config = dict(
    n_layer=10,
    d_model=256,
    n_head=8,
    n_kv_head=8,
    head_dim=32,
    d_mlp=704,
    vocab_size=8192,
    activation='swiglu',
    norm='rmsnorm',
    norm_place='pre',
    norm_eps=1e-05,
    positions='rope',
    rope_base=1000000.0,
    rope_fraction=1.0,
    qk_norm=True,
    attn_scale=0.198,
    bias='none',
    tie_embeddings=False,
    parallel_block=False,
    init='trunc',
    init_std_qkv=0.0407,
    init_std_o=0.0506,
    init_std_up=0.0583,
    init_std_down=0.0583,
    optimizer='muon_hyperball',
    lr=0.0149,
    lr_mult_o=0.815,
    beta1=0.95,
    lr_head=0.00976,
    grad_clip=0.5,
    warmup_steps=0,
    schedule='wsd',
    decay_fraction=1.0,
    decay_shape='pow',
    final_lr_fraction=0.0,
    batch_tokens=65536,
    seq_len=512,
    doc_mask=True,
    train_tokens=442400000,
    steps=6751,
    dataset='wikipedia_en',
)
Each number is 50 + 10 x the weight over its row's rms, rounded and kept within 0 to 99. Layers, rows and columns count from 0. The size before them is the row's rms in percent of the matrix's.

# layer 4 MLP up, 704x256, rms 0.0582, rows 506-524, columns 0-127
123:47 55 39 51 41 60 58 62 47 41 54 52 49 41 36 65 45 25 35 58 52 47 38 68 55 75 54 54 56 62 54 36 45 53 34 52 36 58 49 66 30 35 48 59 52 54 59 37 51 46 40 36 59 51 37 47 33 39 47 47 37 53 66 37 36 62 57 53 42 38 45 53 46 56 64 54 50 60 54 56 38 69 44 59 65 70 62 52 30 27 50 56 57 44 54 50 49 41 27 57 61 34 61 57 50 51 49 53 42 46 39 56 44 43 45 38 53 48 56 56 54 48 53 37 35 42 49 61
092:54 55 50 70 34 20 67 41 55 58 47 45 38 45 52 56 43 44 49 33 31 35 58 52 55 54 52 36 69 56 60 44 52 71 59 65 35 46 59 50 51 56 49 35 48 47 49 61 49 43 47 37 41 69 55 50 53 64 53 40 55 55 37 40 56 56 41 53 39 54 55 62 40 63 63 57 49 56 52 58 61 68 52 53 38 39 40 53 46 54 55 32 45 68 51 49 40 49 51 48 45 55 45 55 72 61 54 35 63 61 70 46 41 53 53 52 39 51 46 43 49 32 63 44 47 47 55 57
115:51 51 52 63 52 40 58 45 56 49 41 41 59 57 31 53 58 37 61 61 46 57 52 54 50 47 55 40 45 31 55 44 48 41 50 41 16 31 35 44 29 41 62 52 46 49 52 54 30 44 57 64 53 53 46 56 48 31 55 50 40 45 58 43 57 53 58 49 66 49 46 48 63 46 47 39 60 55 56 60 49 61 62 39 56 45 41 52 46 61 35 57 39 57 69 61 53 43 33 55 54 59 37 61 23 39 40 52 78 62 52 41 49 59 49 63 63 57 66 62 46 45 54 52 66 44 44 37
101:38 64 45 51 65 69 49 55 39 52 51 53 35 45 62 63 65 44 46 41 32 49 61 66 51 39 61 68 49 51 62 53 37 58 52 45 59 61 63 50 64 39 58 32 57 33 41 25 38 61 55 47 50 61 44 68 36 72 44 50 55 36 44 55 63 58 45 47 38 57 46 64 55 39 57 51 53 60 58 56 58 51 30 53 41 58 46 49 39 58 49 56 49 42 59 44 61 48 55 66 57 56 44 57 52 37 53 35 51 38 58 65 26 45 51 50 39 38 41 67 45 43 56 48 53 60 65 32
119:61 40 38 55 64 37 57 52 63 37 42 40 56 57 61 42 51 47 62 44 62 66 44 34 57 36 54 40 48 54 48 43 46 61 41 44 52 47 49 51 49 47 56 38 48 38 47 48 48 53 33 36 42 62 44 74 33 58 55 39 59 40 52 64 65 58 69 41 60 54 56 62 46 56 45 49 54 42 43 41 41 53 61 46 40 46 47 43 57 72 38 43 59 38 62 55 62 45 50 55 44 51 35 54 39 48 40 55 50 45 44 37 34 28 49 38 39 78 39 53 53 41 48 66 56 59 53 28
109:69 66 57 50 54 41 47 60 56 38 75 58 51 38 56 53 43 72 48 53 31 36 51 40 56 62 49 60 47 58 44 38 54 56 70 57 42 47 33 29 58 54 37 38 31 51 58 58 50 42 59 29 48 62 54 45 56 42 53 46 38 59 67 53 47 62 65 61 44 55 42 46 42 50 66 39 56 45 50 34 44 42 52 57 56 30 50 53 61 61 37 64 36 44 45 63 46 47 73 46 57 64 58 50 51 41 64 50 40 62 46 51 43 51 42 69 46 77 53 56 39 52 38 41 58 65 48 43
084:43 58 45 52 36 40 37 52 60 41 50 50 56 53 53 42 48 56 56 33 41 58 50 59 65 66 59 60 65 69 46 53 49 49 41 61 41 43 53 36 37 37 48 52 57 49 45 63 42 59 45 22 47 53 43 67 43 50 64 27 60 45 48 54 50 60 41 67 54 76 42 52 63 47 61 53 53 31 46 36 36 41 40 31 72 46 62 49 60 55 64 61 39 36 22 47 33 54 38 49 58 57 39 35 47 50 60 55 57 46 48 58 31 52 40 40 47 45 58 71 49 58 50 54 70 54 54 43
097:46 46 48 54 55 73 40 43 51 48 73 41 40 51 55 39 56 57 44 46 55 49 45 39 53 63 48 57 54 50 62 64 38 32 31 51 53 39 38 46 58 57 45 65 65 60 62 62 66 44 28 43 65 51 60 46 33 53 67 49 48 66 70 37 41 56 43 72 48 54 76 56 38 51 58 46 45 35 53 65 59 65 49 52 35 49 41 53 43 75 60 51 41 59 33 46 66 53 46 38 29 55 55 46 61 46 39 46 49 47 34 55 62 38 51 37 58 54 50 58 40 51 60 30 57 40 62 43
103:65 33 48 43 48 57 56 41 36 44 62 58 53 59 47 49 63 40 43 58 58 55 52 61 35 46 45 33 46 41 54 43 51 43 60 73 49 66 58 46 54 63 41 41 48 64 48 60 45 34 55 44 51 58 62 48 56 62 30 44 45 52 64 67 49 59 38 64 38 55 56 60 46 31 59 77 48 60 45 52 43 46 51 37 47 50 45 60 59 51 57 45 74 57 55 41 37 49 41 52 38 51 49 43 54 61 67 67 53 40 48 66 31 54 41 36 56 38 41 54 55 43 38 57 47 65 37 30
102:53 47 58 29 57 58 49 40 45 35 57 40 43 62 58 55 34 52 54 49 53 54 51 52 41 46 54 33 51 38 38 44 39 41 46 54 39 56 52 76 50 67 34 37 64 59 48 51 45 47 56 54 62 45 53 58 38 53 46 43 41 58 45 48 34 45 40 40 48 45 49 54 61 64 52 41 50 30 54 63 35 59 44 41 34 58 48 51 38 29 52 42 58 32 45 61 66 46 42 63 52 44 46 52 51 52 40 54 69 44 49 38 58 52 43 54 49 46 43 62 42 61 65 37 42 55 29 46
120:41 47 45 71 54 52 56 65 37 59 46 33 54 57 43 44 51 43 52 52 53 58 51 46 43 73 51 52 51 42 50 42 80 48 56 62 43 51 51 58 57 57 53 45 66 56 51 67 47 39 70 56 52 44 53 44 61 53 59 59 50 44 38 83 41 34 52 37 51 74 44 63 53 53 43 58 42 57 61 46 41 62 38 48 28 41 50 33 53 54 55 67 52 56 41 60 45 30 38 41 42 48 49 29 42 39 55 46 52 45 56 55 60 52 42 52 59 59 43 46 36 43 65 39 52 55 47 50
115:46 58 56 64 37 45 58 40 49 62 51 35 58 81 75 45 55 55 35 54 48 43 55 55 52 60 37 72 38 48 63 58 38 67 53 59 34 44 51 51 50 43 46 38 51 52 45 55 41 54 51 60 41 43 52 40 26 43 48 59 52 52 46 51 53 64 40 63 63 48 43 63 50 56 59 65 51 53 42 36 40 44 53 44 45 53 62 54 71 57 50 72 56 42 70 54 41 58 66 56 56 24 61 53 61 47 64 43 49 45 47 50 39 55 53 47 62 35 56 39 42 71 46 38 54 46 48 48
098:57 36 54 65 55 47 55 49 54 60 57 32 57 62 61 44 50 63 47 45 73 50 49 49 64 76 49 59 63 53 63 49 67 53 51 56 42 54 44 54 47 40 44 39 37 42 51 38 50 37 40 64 54 23 47 55 47 31 51 42 52 48 36 41 36 48 54 65 58 32 49 47 51 46 47 45 64 49 53 21 40 45 53 43 35 41 62 57 59 52 69 48 38 61 67 38 60 42 56 27 43 39 34 51 45 45 42 60 65 46 49 61 33 47 55 61 43 52 40 50 42 62 46 52 28 40 79 42
112:45 45 49 34 48 78 62 49 57 58 50 51 47 44 69 37 49 40 67 58 69 53 54 55 65 64 56 77 43 68 57 45 31 56 30 28 33 76 38 59 37 40 63 75 62 42 44 48 57 48 51 51 48 65 57 63 45 52 48 38 38 54 46 52 53 55 61 51 51 45 53 48 58 55 43 44 65 34 39 50 63 70 53 62 64 42 52 44 51 66 40 50 59 66 40 52 68 39 54 51 56 63 34 52 44 44 53 44 50 54 36 57 50 58 61 57 33 56 46 58 50 41 43 45 58 41 42 55
093:53 71 40 38 19 53 68 72 52 46 46 51 42 49 51 40 37 44 53 46 46 35 49 46 55 38 40 38 59 47 50 34 45 60 33 49 58 53 38 69 46 49 46 64 59 61 53 52 57 38 52 49 58 67 62 44 56 59 34 61 28 61 48 46 37 54 60 31 35 53 55 48 53 61 38 50 35 57 48 48 49 47 35 67 47 54 58 64 44 36 44 51 60 44 61 46 44 48 48 42 53 29 61 36 51 61 44 41 56 30 51 52 31 42 46 44 39 67 47 48 48 40 45 35 53 45 62 72
105:52 45 40 41 57 42 41 53 46 53 47 44 43 46 47 62 51 57 66 47 40 40 50 74 71 29 51 52 57 54 51 41 46 55 39 48 57 45 47 46 42 48 54 45 39 45 54 51 52 63 40 42 47 41 53 44 39 39 47 43 53 44 40 35 75 41 46 55 54 44 60 49 47 50 41 52 66 52 42 24 55 49 44 46 58 28 38 38 61 47 47 71 50 31 43 42 55 32 55 43 31 52 61 50 44 54 44 63 39 61 49 57 45 40 55 33 31 48 64 52 39 49 60 44 39 55 54 59
095:72 51 63 55 55 62 61 39 33 57 49 43 69 65 49 38 44 46 48 60 39 29 52 56 59 34 40 38 51 42 34 28 46 40 38 54 39 63 28 53 31 56 43 31 32 36 42 63 48 51 57 59 30 65 61 44 50 51 49 62 52 56 53 57 60 34 59 55 53 61 40 48 45 50 72 49 65 58 45 60 56 33 59 39 58 50 59 53 49 50 43 33 49 38 48 51 48 37 58 66 67 53 59 41 57 50 60 48 65 52 58 38 38 53 41 54 55 41 54 41 53 62 43 65 40 50 36 48
102:40 49 42 34 55 52 50 67 53 43 58 49 45 56 34 28 47 55 43 46 53 50 54 49 44 55 56 46 46 47 31 49 49 59 49 51 50 58 39 66 65 51 69 53 35 52 49 64 39 47 53 45 54 66 43 56 48 47 35 49 38 46 75 69 40 64 35 58 43 48 64 54 66 44 59 38 51 47 35 56 44 52 45 45 53 28 48 46 53 39 60 68 45 64 37 73 41 58 42 57 60 38 31 57 47 55 55 40 44 60 36 45 27 48 60 48 59 45 45 44 60 56 22 46 49 50 51 64
096:45 61 42 57 52 53 36 36 45 42 47 47 41 36 50 48 36 44 41 59 58 44 44 58 61 43 42 31 61 59 47 35 61 54 26 58 60 49 53 46 34 50 55 71 55 57 59 42 45 66 51 39 60 52 48 52 43 57 54 55 45 34 38 50 55 46 59 50 65 50 41 62 51 50 55 53 56 45 49 48 53 39 52 44 63 40 50 43 67 48 36 51 59 42 38 57 50 53 28 71 58 52 65 66 59 35 50 41 46 53 41 57 53 51 49 41 37 43 54 64 28 41 40 30 68 57 67 46
# layer 4 MLP down (transposed), 704x256, rms 0.0583, rows 506-523, columns 0-127
106:40 56 27 56 59 50 58 51 37 47 46 52 65 56 49 50 51 62 34 43 62 58 38 68 49 46 54 52 58 46 61 52 50 41 74 45 40 49 53 54 46 37 43 37 48 46 45 56 68 53 63 42 53 66 36 63 43 43 54 56 46 52 55 50 34 44 46 48 58 42 59 48 48 52 50 57 44 71 50 44 48 48 59 60 44 49 63 30 52 48 38 51 45 43 40 57 38 38 57 52 40 27 49 58 55 33 46 31 58 49 47 66 58 64 38 68 52 43 48 43 68 32 51 51 36 50 60 47
094:39 58 72 61 48 64 89 51 60 50 46 65 60 48 41 62 43 39 55 42 52 47 42 68 54 52 67 49 60 46 43 32 63 67 60 58 61 41 70 51 52 42 45 41 43 44 38 46 58 39 54 45 45 54 40 50 50 60 53 59 35 62 49 63 60 48 47 56 63 55 34 69 66 80 52 49 39 37 54 56 59 42 40 62 41 47 41 68 42 48 44 47 47 52 45 51 51 25 62 49 57 36 51 43 48 71 72 45 55 56 61 38 44 43 55 39 46 67 51 51 70 67 40 61 53 59 39 39
105:49 55 43 42 41 54 56 45 65 57 61 65 57 54 51 80 37 63 31 34 33 51 48 66 58 52 59 69 50 65 61 41 66 43 76 53 48 61 34 41 49 50 49 55 57 44 49 42 52 46 51 38 68 33 45 37 64 54 52 58 41 54 36 35 45 56 52 54 58 44 51 55 50 45 49 63 52 61 55 38 56 53 59 55 55 56 47 53 56 49 59 55 47 46 45 71 40 35 58 46 50 65 43 58 41 68 43 49 68 60 45 43 73 50 40 64 42 48 60 50 51 37 53 52 52 58 39 56
102:43 37 72 65 40 46 39 58 58 46 36 43 46 65 65 53 59 25 45 63 30 56 49 44 54 60 59 56 49 48 61 38 36 41 60 51 58 58 67 51 38 66 56 57 33 40 38 39 40 47 54 51 51 53 40 63 46 54 59 46 49 60 63 65 62 62 47 46 40 41 66 53 43 55 56 62 45 51 43 49 35 53 59 47 37 47 51 47 35 47 43 80 48 52 59 67 36 42 48 46 46 50 54 35 55 47 45 63 56 32 54 42 50 49 44 70 55 52 53 57 50 50 54 53 38 52 52 49
115:56 47 58 49 46 47 52 48 50 33 31 54 48 51 55 29 48 55 58 56 57 83 50 34 38 18 59 49 59 49 50 44 41 57 59 50 42 67 45 53 54 42 33 45 44 66 45 58 15 41 31 52 45 59 29 72 37 45 56 40 56 55 42 57 56 68 45 64 35 65 40 45 35 61 54 31 45 32 60 55 20 58 59 53 48 47 47 40 39 53 56 57 57 33 54 59 54 52 57 41 51 49 39 53 43 45 34 45 51 36 52 44 49 43 36 57 51 52 40 56 47 58 40 49 53 42 60 50
096:58 49 61 47 65 40 63 52 47 25 39 31 61 39 52 50 58 56 64 60 49 43 51 39 55 47 53 60 48 55 35 42 47 53 34 55 55 62 34 27 45 46 57 57 55 48 45 50 68 49 57 39 47 66 52 49 52 42 49 23 55 48 61 49 81 48 45 55 50 46 53 57 70 53 53 51 56 27 65 50 52 35 49 26 46 27 52 42 48 45 53 54 58 47 39 47 62 38 49 41 51 58 47 58 45 78 59 59 65 41 66 45 49 45 43 45 55 51 70 61 43 36 49 42 55 51 62 52
092:53 56 35 76 43 48 49 53 54 40 64 63 52 52 61 47 69 27 45 56 43 70 58 38 53 45 40 57 47 43 47 46 38 47 62 39 65 57 35 52 50 57 51 70 36 50 66 54 54 37 51 55 51 69 35 40 65 51 60 36 52 39 73 45 45 49 61 61 41 42 64 58 45 42 35 54 60 56 45 44 41 49 40 41 45 65 57 29 41 54 41 68 38 55 51 70 51 70 47 40 51 47 49 38 68 68 43 64 49 65 36 58 54 49 63 50 49 49 59 50 64 55 57 51 49 42 47 44
093:44 37 49 50 41 70 44 36 53 70 57 57 44 42 38 58 44 54 49 47 46 39 60 52 57 46 68 47 53 54 71 51 56 47 54 68 52 38 35 50 48 47 46 46 39 36 46 58 39 37 64 52 53 52 55 56 63 37 62 41 45 55 61 49 60 54 63 48 42 53 50 40 43 45 63 51 53 66 56 40 74 45 47 38 54 41 50 59 65 35 43 46 36 46 52 67 63 44 67 44 53 55 44 49 50 55 63 45 60 64 48 61 40 32 54 46 43 47 47 50 44 34 51 40 54 53 42 47
105:65 37 32 44 51 65 62 45 52 40 53 54 48 43 44 50 63 52 48 55 45 45 46 64 50 57 48 46 26 44 48 35 60 52 50 63 49 54 58 49 42 56 38 46 46 57 52 75 55 44 50 30 57 56 61 70 53 48 41 62 53 62 66 67 54 57 41 68 45 44 53 54 64 47 59 61 53 53 52 54 37 36 55 26 43 61 52 48 62 54 47 53 62 51 58 25 51 35 49 52 59 68 38 43 66 40 59 62 59 45 54 56 40 55 38 35 63 57 37 59 39 42 48 54 37 55 47 30
101:49 55 49 48 67 47 42 62 56 59 49 54 60 62 38 38 63 36 58 40 50 37 49 43 60 49 47 45 73 57 49 35 40 52 60 71 32 46 40 32 52 57 54 52 44 38 48 47 53 62 50 34 65 38 50 66 61 58 52 66 39 38 57 32 50 51 48 49 48 51 44 49 46 61 39 50 50 56 46 61 41 46 50 36 63 40 53 46 43 55 46 41 49 43 47 48 64 38 36 52 51 49 54 60 56 51 53 32 60 49 41 39 47 43 61 45 55 58 55 59 37 57 50 60 41 41 57 59
107:51 59 53 38 49 44 54 43 43 49 40 47 49 34 50 67 50 61 36 54 52 57 55 53 64 47 43 57 61 35 51 53 66 48 46 35 38 54 49 53 50 57 44 58 60 56 47 63 36 35 42 47 61 50 55 58 57 37 57 57 67 34 48 57 35 43 45 52 52 40 50 72 58 58 36 63 36 53 57 56 54 40 48 50 43 44 50 40 56 43 61 39 66 61 39 49 33 41 54 67 48 49 50 52 37 24 65 32 47 45 51 38 50 50 31 44 52 40 52 59 65 58 54 41 50 66 51 49
103:50 54 51 55 50 31 34 39 54 48 53 39 38 30 52 63 42 44 60 32 39 60 56 55 72 58 52 52 47 56 33 38 37 44 63 62 53 44 19 40 62 35 69 40 52 56 38 49 45 51 46 33 51 41 43 62 60 28 69 50 64 45 62 51 54 46 52 54 37 64 42 57 50 42 34 35 48 36 54 51 73 57 56 39 51 54 47 57 51 50 65 53 50 43 72 42 51 49 37 34 34 45 49 30 58 54 50 57 54 38 33 55 46 51 42 59 48 41 57 35 68 48 46 50 26 37 37 50
100:60 47 56 55 55 36 27 43 62 62 46 41 51 42 61 50 47 56 44 56 59 38 50 64 74 56 63 47 52 41 50 39 58 37 35 42 63 57 41 52 45 36 46 38 43 44 36 64 44 41 41 53 61 32 46 36 62 23 53 38 50 61 46 41 46 50 46 49 66 39 37 52 46 64 49 53 46 39 52 54 48 46 50 37 56 41 63 60 55 57 64 52 42 55 53 36 51 47 49 71 51 43 66 65 30 59 53 71 61 45 41 63 38 56 41 67 59 25 42 44 56 51 61 54 48 30 61 45
106:39 44 48 45 52 62 65 58 65 53 49 55 36 30 44 51 49 37 54 45 61 61 49 49 38 54 56 51 49 53 42 39 33 62 44 44 42 46 49 52 45 37 35 51 51 49 38 63 71 46 29 63 36 73 37 48 25 47 46 57 40 71 47 61 56 49 51 61 52 57 54 69 68 47 46 56 58 58 48 46 53 39 51 83 71 51 46 58 40 72 43 48 48 39 56 53 44 37 54 60 68 40 44 43 40 52 58 63 50 60 57 47 48 42 49 65 55 43 53 56 72 37 50 47 53 31 39 53
101:24 51 59 46 35 46 59 56 51 50 32 51 39 47 44 59 30 41 61 56 46 52 48 74 44 47 59 56 48 29 54 49 47 43 58 54 59 70 39 34 49 64 56 42 59 48 48 38 51 48 43 45 52 39 45 40 51 52 58 60 59 26 46 39 49 34 57 53 48 55 45 49 47 50 60 29 51 30 44 51 40 60 62 43 42 62 64 51 62 45 58 41 61 65 48 48 70 46 57 79 50 60 62 49 67 53 57 60 48 46 54 54 55 50 51 66 44 48 51 50 48 62 46 42 50 46 37 28
108:40 43 54 42 55 46 54 60 42 43 48 53 56 48 47 57 40 56 47 62 49 48 44 71 50 55 38 61 43 50 51 49 49 39 45 35 46 46 53 39 55 64 58 53 40 51 52 43 58 59 44 56 47 51 52 55 46 49 46 61 63 53 53 29 69 32 64 50 40 36 48 30 26 55 53 60 36 57 26 44 67 63 34 51 69 26 47 51 51 35 60 54 46 59 47 52 46 54 43 48 47 62 42 67 60 63 42 39 47 40 54 59 41 51 43 63 47 43 37 51 40 42 66 70 49 41 58 64
098:33 52 39 49 42 49 49 64 64 41 57 43 41 23 50 40 62 53 48 49 45 58 53 49 83 52 67 59 47 64 48 40 57 58 31 64 52 48 47 48 51 50 58 58 70 44 55 48 30 56 61 50 55 57 65 39 61 55 58 47 45 41 33 55 51 63 61 59 48 45 76 51 53 48 51 52 39 51 48 36 46 48 47 45 53 52 79 49 67 53 59 45 50 56 48 56 63 60 50 68 39 55 48 46 42 57 70 49 41 52 42 57 52 41 54 45 41 71 54 67 55 43 59 44 50 71 56 43
098:46 43 62 39 48 49 42 61 46 45 62 43 52 40 35 46 42 35 37 54 45 49 53 56 55 41 77 43 51 52 38 53 60 58 36 50 58 57 56 58 46 50 62 36 56 51 48 59 59 58 46 59 38 51 56 72 48 70 49 60 43 56 60 59 43 56 51 44 44 42 52 45 36 41 59 39 61 32 50 50 48 51 61 53 48 65 41 47 44 51 63 55 31 44 45 61 51 54 66 59 69 46 43 49 48 54 51 62 50 71 47 41 55 55 41 40 57 46 46 29 72 56 47 32 47 54 38 42
# layer 4 MLP gate, 704x256, rms 0.0581, rows 507-524, columns 0-127
093:39 45 68 51 69 66 53 50 63 34 32 59 49 51 61 56 45 32 47 54 61 56 42 75 44 66 54 56 37 56 40 39 63 70 46 60 59 68 61 49 50 59 43 55 48 32 47 44 55 41 62 60 59 60 34 71 56 43 47 50 42 52 51 58 48 50 54 47 58 54 32 56 70 58 55 74 46 46 55 49 50 50 54 54 48 51 47 49 39 48 58 44 43 38 28 49 44 45 58 49 43 49 46 41 44 61 77 54 65 58 49 47 40 60 63 42 57 62 39 38 62 44 49 61 59 47 37 36
109:53 47 66 57 77 42 35 55 29 51 39 45 42 50 67 38 55 42 57 60 49 54 58 37 45 42 61 69 57 63 42 23 32 61 42 34 49 40 41 50 40 45 57 55 57 51 54 36 50 63 55 44 44 46 43 41 46 71 47 31 58 49 61 62 63 51 49 53 62 57 58 67 69 38 59 40 53 59 53 50 46 46 63 74 50 47 38 63 62 58 43 42 60 37 63 41 31 48 49 61 45 37 40 62 52 44 62 34 36 46 34 65 49 54 63 52 47 37 39 41 54 47 60 55 51 38 56 65
106:48 40 51 61 63 53 50 69 34 61 52 37 56 40 54 56 64 39 24 66 51 40 58 58 56 64 38 24 49 50 61 49 42 25 70 57 48 58 60 48 63 36 58 30 37 56 40 48 41 43 41 66 45 49 36 49 48 60 64 46 34 52 54 50 49 45 35 53 45 50 58 64 38 49 52 63 43 54 42 49 48 55 57 27 47 35 50 58 64 33 56 59 69 60 61 47 64 46 42 52 52 49 48 49 56 50 55 55 55 69 55 44 47 72 39 46 51 47 54 54 74 60 56 60 48 41 43 59
111:61 42 41 43 42 60 42 46 51 24 56 45 51 45 27 52 48 44 52 59 59 61 61 43 69 53 41 43 43 36 51 51 60 41 43 70 35 42 69 49 48 41 51 64 56 50 53 44 50 29 65 56 64 47 56 74 59 42 44 56 43 54 59 47 46 42 44 53 41 45 58 41 49 61 30 46 39 54 46 35 52 58 36 57 63 54 47 49 63 41 53 60 54 53 36 57 64 50 60 39 48 34 32 45 56 62 66 36 39 47 69 58 55 58 45 53 63 59 49 58 47 41 51 31 45 42 46 62
097:40 58 39 35 17 42 42 52 62 50 46 52 44 33 46 50 42 38 40 50 50 52 47 46 60 56 51 55 63 61 49 57 49 51 55 43 48 53 50 44 64 61 45 29 44 48 47 42 51 55 55 41 40 72 64 56 56 52 37 67 57 46 49 59 65 67 43 49 38 39 57 68 48 47 37 36 50 62 41 36 64 57 67 41 66 46 49 45 47 57 39 37 40 53 55 40 46 51 63 59 41 42 52 61 26 65 56 50 59 55 37 56 38 52 61 42 46 64 56 46 81 48 49 54 48 46 60 34
104:49 48 42 67 42 56 57 54 43 47 44 60 58 53 40 42 50 36 49 52 48 65 47 53 51 49 49 56 48 54 54 30 36 42 51 50 51 51 43 48 34 63 47 66 27 40 68 53 50 48 52 57 53 56 44 40 56 66 51 29 48 52 68 37 63 37 66 56 50 39 63 53 57 44 54 56 62 45 43 53 44 59 41 37 44 71 63 39 40 40 39 66 55 48 52 60 54 69 56 53 58 46 52 24 63 60 55 63 48 58 52 66 59 47 68 49 42 51 66 46 61 56 45 48 53 42 35 35
097:66 58 50 60 38 40 48 34 38 46 51 58 61 58 42 47 51 45 43 62 49 66 54 47 44 61 50 58 52 53 47 59 60 43 48 46 59 51 51 38 29 61 46 39 51 48 41 49 62 73 72 37 57 38 49 58 50 32 47 49 51 34 42 37 44 50 38 38 50 47 58 46 58 52 31 40 52 53 44 53 81 44 51 44 46 36 35 64 46 41 41 55 57 41 52 43 62 55 41 52 43 53 46 49 44 46 55 58 42 46 60 72 42 49 56 52 50 43 24 85 44 53 52 44 54 56 52 50
103:51 42 42 47 59 44 61 52 75 56 39 56 50 45 36 53 43 63 39 72 37 38 53 54 72 56 63 65 37 60 36 49 60 62 41 51 45 57 37 61 50 51 40 50 54 50 58 49 50 53 58 45 53 42 43 79 65 44 53 58 39 63 44 50 55 40 54 47 64 47 44 55 58 56 54 58 47 53 57 49 40 33 58 67 54 54 49 33 55 40 40 42 27 46 53 40 45 46 38 51 57 68 38 40 61 43 52 47 55 54 58 39 54 48 47 48 60 72 43 45 45 53 40 41 50 59 46 50
093:51 36 56 41 39 50 37 56 66 50 50 62 54 73 47 57 40 35 53 42 68 59 39 56 44 52 36 46 69 50 52 41 47 43 52 64 33 48 50 58 57 53 36 52 42 45 56 63 81 29 57 49 52 48 47 58 55 59 52 47 75 60 44 43 56 40 54 55 40 65 54 27 56 54 33 62 57 48 67 35 36 64 48 45 37 52 42 58 72 63 49 48 38 64 41 54 57 52 48 53 43 41 58 44 57 54 56 33 59 51 33 56 51 43 52 30 63 42 47 46 55 50 63 45 52 32 45 41
105:38 34 45 37 45 45 60 56 56 52 47 43 63 58 38 53 53 57 45 65 36 36 28 45 55 46 54 49 49 38 54 57 50 50 43 49 49 57 55 45 52 48 43 46 62 54 51 46 20 60 48 45 62 49 60 52 31 46 44 39 53 41 29 56 50 48 58 43 41 58 46 73 44 42 43 43 37 40 58 44 51 49 54 40 53 68 45 37 70 59 51 60 48 31 48 42 51 40 43 56 67 53 49 34 62 47 37 44 47 48 76 38 63 70 49 59 41 34 60 49 70 64 45 43 50 52 52 52
116:37 27 43 58 37 50 61 52 59 49 50 20 70 56 65 41 22 36 54 64 46 55 47 45 43 53 55 57 64 63 55 38 46 38 44 24 39 47 52 69 47 65 64 54 61 42 64 43 51 65 47 35 40 35 36 44 42 41 71 47 45 49 47 56 40 44 54 45 45 58 47 43 54 49 63 61 70 24 51 53 50 37 46 49 51 42 63 46 54 53 58 49 44 47 60 57 48 48 50 51 51 23 42 51 42 49 48 26 36 42 59 31 40 60 47 38 44 39 53 54 53 54 55 49 63 51 43 44
103:54 52 46 47 56 77 57 35 47 51 53 54 48 58 38 54 50 31 38 54 56 39 40 60 66 55 48 44 64 66 51 33 56 45 49 59 44 56 46 55 43 57 42 45 53 66 54 57 50 57 43 44 54 38 52 43 36 70 36 46 35 54 60 44 47 51 51 40 36 60 45 43 58 52 62 48 45 47 50 37 48 47 60 53 40 64 56 70 61 45 34 46 40 45 61 60 46 61 58 46 47 52 48 45 54 43 32 53 43 54 46 55 50 38 58 56 47 47 61 45 35 56 49 32 67 52 66 57
117:49 68 41 41 54 46 60 50 56 46 53 28 41 46 59 60 44 49 29 63 40 53 57 52 45 57 52 38 56 52 32 45 51 48 60 66 52 60 55 46 61 47 53 50 47 51 60 73 65 61 40 68 67 60 62 56 64 41 53 47 46 51 48 52 47 49 32 74 41 56 34 60 52 40 65 57 47 68 68 66 52 61 33 49 58 42 53 64 64 44 76 31 60 59 49 62 37 64 47 54 51 62 48 45 54 61 55 47 52 60 24 55 47 50 30 51 41 45 51 37 36 38 56 28 60 41 51 49
104:35 67 57 53 49 47 58 53 27 35 51 43 42 65 55 47 47 46 57 50 48 55 60 64 32 44 64 61 55 50 63 51 45 47 41 56 59 55 50 29 64 77 56 40 49 30 53 56 63 43 51 44 56 44 27 56 52 37 60 36 61 32 63 53 37 33 55 46 52 39 50 37 54 57 64 38 53 36 42 38 40 43 48 62 38 58 51 59 57 55 47 37 55 60 48 53 58 49 53 68 48 57 58 46 63 37 60 45 47 40 50 46 64 41 44 54 48 49 53 43 47 68 34 41 51 59 47 37
103:38 45 59 36 60 41 61 55 50 55 67 44 57 47 54 37 61 40 54 40 44 47 30 45 49 62 47 44 36 53 49 40 61 66 63 51 39 70 47 58 54 42 52 51 49 47 54 54 31 46 45 54 55 52 43 55 48 59 44 52 54 57 44 49 25 47 60 52 51 43 38 68 46 59 44 52 39 39 63 71 17 53 44 46 66 51 58 46 45 50 39 53 38 50 41 65 42 43 15 52 42 39 46 31 37 41 47 49 53 53 56 35 28 62 42 51 56 58 56 43 60 57 33 53 59 55 46 56
091:54 52 74 48 35 58 42 51 51 56 42 60 61 62 38 53 42 38 43 53 39 44 39 64 70 60 45 52 43 62 43 48 55 52 59 56 38 52 28 43 47 44 45 29 35 52 62 45 61 52 46 57 43 36 48 45 44 42 41 56 57 49 43 67 67 25 51 57 32 53 41 47 37 57 50 38 53 58 56 44 44 40 61 46 43 65 53 62 32 44 56 43 34 27 57 52 42 52 71 50 50 55 68 33 63 46 40 47 55 68 60 51 40 36 55 64 61 53 58 32 64 73 57 55 54 57 42 43
099:40 59 57 56 47 52 47 63 48 32 47 62 68 49 47 66 58 41 37 44 59 51 46 47 63 44 55 51 62 53 52 51 61 34 46 65 64 69 62 52 74 46 60 43 58 35 46 34 40 51 44 54 53 41 61 49 48 48 46 56 46 38 66 39 41 67 44 52 53 41 45 51 42 38 62 44 50 52 43 39 67 59 55 45 41 49 39 59 59 51 41 45 31 52 41 51 47 59 76 59 63 29 51 54 52 58 57 48 56 45 52 49 41 45 64 41 36 54 53 51 58 56 39 37 50 39 43 32
097:48 52 42 45 55 61 58 62 41 55 39 36 62 49 33 56 49 45 52 45 42 36 49 45 39 42 57 48 56 42 51 43 62 25 55 55 48 54 41 61 64 44 23 36 49 71 27 47 39 39 52 54 64 62 48 40 45 62 47 43 54 59 46 59 41 58 48 33 31 47 49 54 42 40 42 60 50 55 44 58 49 57 60 55 35 46 43 65 45 51 60 42 54 50 51 56 50 33 46 53 55 52 32 54 56 35 40 31 43 55 54 27 46 63 51 60 68 53 39 44 49 47 54 55 43 61 53 52